Weights of a small GPT-style language model, trained from scratch on English Wikipedia: 12 layers, MLP 640 GELU.
Each number is 50 + 10 x the weight over its row's rms, rounded and kept within 0 to 99. Layers, rows and columns count from 0. The size before them is the row's rms in percent of the matrix's.

# layer 7 MLP up, 640x160, rms 0.144, rows 483-487, columns 0-159
113:46 40 48 72 46 76 33 65 50 57 41 42 42 60 46 61 47 40 47 57 40 57 39 34 41 51 43 48 51 49 54 51 56 43 40 54 54 58 63 40 54 50 46 60 50 71 38 59 76 50 35 47 58 48 50 49 31 56 51 46 54 61 48 44 56 24 44 38 52 37 45 44 65 54 55 46 56 49 54 37 50 33 45 39 37 50 43 45 60 73 47 37 66 63 57 35 71 59 58 67 58 54 38 51 41 50 58 57 38 52 46 56 30 60 49 46 53 45 49 46 49 55 64 44 72 48 46 47 40 41 49 37 41 52 37 60 51 27 48 50 78 48 52 48 58 38 52 48 57 48 56 41 51 44 64 70 57 50 39 60
111:55 48 44 50 49 57 24 51 59 58 45 47 54 46 34 44 57 21 45 37 44 32 47 50 67 50 39 64 51 54 45 48 46 50 61 46 68 50 43 50 32 38 45 56 56 70 42 65 56 49 42 49 59 27 40 57 47 43 47 33 58 50 52 35 62 42 56 43 52 44 60 55 62 68 72 39 49 48 41 46 30 42 43 34 52 60 22 44 53 51 50 26 58 57 64 32 57 62 54 51 51 49 44 56 57 51 52 63 53 70 39 62 50 51 33 62 41 54 57 42 63 37 46 48 57 48 47 40 48 62 47 42 51 52 49 44 42 46 54 51 55 52 57 24 61 48 53 57 43 55 65 59 54 61 45 51 65 41 66 46
096:36 51 50 43 77 50 66 53 39 51 46 48 62 33 61 66 55 58 64 58 58 54 47 67 46 55 53 52 71 56 47 54 31 31 41 64 37 50 47 39 49 47 52 48 46 37 46 41 43 51 52 46 34 40 58 41 60 48 43 46 51 55 54 57 45 58 41 53 37 32 44 66 68 52 46 45 39 39 59 49 51 59 58 60 60 40 49 61 66 45 50 46 48 63 25 57 55 69 63 69 48 46 54 51 34 49 65 35 58 52 33 57 41 59 66 59 47 49 48 44 55 48 57 50 53 40 52 76 37 58 51 45 44 42 46 50 54 36 57 49 61 44 40 42 48 66 54 60 61 50 67 29 70 49 29 39 49 50 43 48
081:45 57 53 45 65 47 42 39 45 57 49 56 58 32 59 56 38 65 28 44 56 43 51 39 39 41 44 48 52 50 55 52 55 74 40 47 46 52 50 47 47 57 41 44 65 33 57 48 49 55 55 49 49 55 51 50 59 58 43 44 46 44 40 62 58 80 60 48 45 37 35 58 50 56 44 66 40 43 54 69 43 61 48 44 59 19 48 63 43 40 50 53 77 49 42 55 39 42 54 44 47 62 67 46 57 41 45 52 59 50 34 59 40 54 75 80 38 48 57 63 43 32 53 35 48 46 39 56 37 57 33 41 50 53 47 59 45 55 52 44 39 44 40 38 31 38 49 36 61 55 50 42 60 56 49 37 43 52 47 57
102:31 73 50 58 45 37 35 54 51 50 39 56 35 60 38 48 44 33 41 61 58 64 61 56 59 54 33 61 33 52 58 63 54 45 53 49 61 39 55 46 45 45 30 54 55 49 50 48 52 37 23 39 58 60 59 48 32 61 55 48 33 42 46 53 54 45 51 40 45 56 47 45 51 58 53 46 38 54 62 28 50 50 38 64 50 40 46 47 55 73 51 49 50 58 51 53 52 65 45 48 53 54 31 40 67 41 42 55 58 37 61 42 27 41 53 49 62 52 49 42 63 48 46 37 39 64 56 48 61 76 50 60 31 45 51 68 55 56 38 53 60 56 67 54 44 57 57 54 62 59 41 53 68 59 41 64 44 61 51 62
# layer 7 MLP down (transposed), 640x160, rms 0.132, rows 483-486, columns 0-159
119:50 55 43 47 46 57 72 44 52 42 54 57 49 36 62 51 60 54 48 50 43 54 40 43 47 63 42 45 45 47 65 41 49 56 62 50 57 42 37 32 44 45 54 53 51 57 49 37 56 57 37 32 52 55 30 44 46 51 67 34 60 41 44 49 42 49 62 51 44 63 34 43 39 60 61 62 50 45 57 42 66 46 41 73 60 41 38 54 64 62 37 61 32 41 40 57 28 44 41 66 52 54 44 55 46 69 47 47 37 59 35 53 51 53 33 56 65 68 38 51 65 50 62 65 37 51 35 46 57 48 53 66 65 41 45 32 53 59 42 39 53 41 41 53 78 46 60 65 47 55 48 40 62 58 60 49 32 52 44 52
111:28 35 43 64 66 70 52 56 64 60 51 56 60 46 45 65 53 47 78 44 42 63 43 47 57 36 56 40 45 47 49 55 38 45 41 43 53 63 50 65 47 55 55 38 43 41 44 43 51 55 72 59 58 61 29 49 57 51 68 55 52 67 41 45 54 51 55 43 51 58 69 61 34 49 59 39 54 67 31 49 60 37 58 60 71 36 52 60 56 48 37 54 41 33 43 53 48 49 58 58 44 56 46 45 50 53 58 47 45 44 55 51 41 55 56 31 52 47 46 52 49 72 61 38 37 55 43 47 57 45 51 56 48 35 36 46 54 47 39 46 37 41 59 33 64 59 50 57 52 33 52 70 53 33 34 41 39 56 34 55
096:45 51 46 45 48 72 44 41 37 51 63 39 57 56 29 41 57 51 47 38 66 74 40 53 64 49 45 54 49 47 38 38 42 70 56 52 49 67 53 49 40 51 53 72 33 45 43 63 37 51 59 66 42 48 31 63 44 41 43 68 39 42 56 61 33 45 44 58 62 53 46 44 26 50 40 51 49 54 33 54 56 65 56 35 33 63 46 71 28 44 57 34 52 42 53 38 40 66 30 30 51 53 56 53 57 49 51 62 44 33 59 53 43 55 49 51 54 51 62 50 47 63 53 37 52 71 54 59 56 57 40 48 63 45 56 38 48 55 55 57 56 52 63 48 56 52 36 49 51 61 55 62 49 49 60 44 58 47 47 39
084:54 57 45 48 47 43 50 46 43 60 44 49 30 58 41 54 54 32 56 67 45 52 42 63 61 60 46 42 46 50 64 50 53 42 73 52 31 52 59 51 35 30 53 55 38 70 40 47 43 45 39 53 45 49 51 54 44 41 50 63 61 52 59 47 39 38 40 59 39 56 54 32 48 33 72 43 43 51 66 30 57 56 33 62 43 80 44 44 58 48 44 50 59 64 40 55 44 59 46 55 58 37 45 48 41 51 67 48 61 55 55 61 66 63 38 35 56 52 42 39 63 45 38 37 56 53 56 40 50 62 58 48 34 61 56 49 49 47 56 47 59 54 46 46 74 46 46 81 50 32 64 42 41 39 51 47 50 60 49 52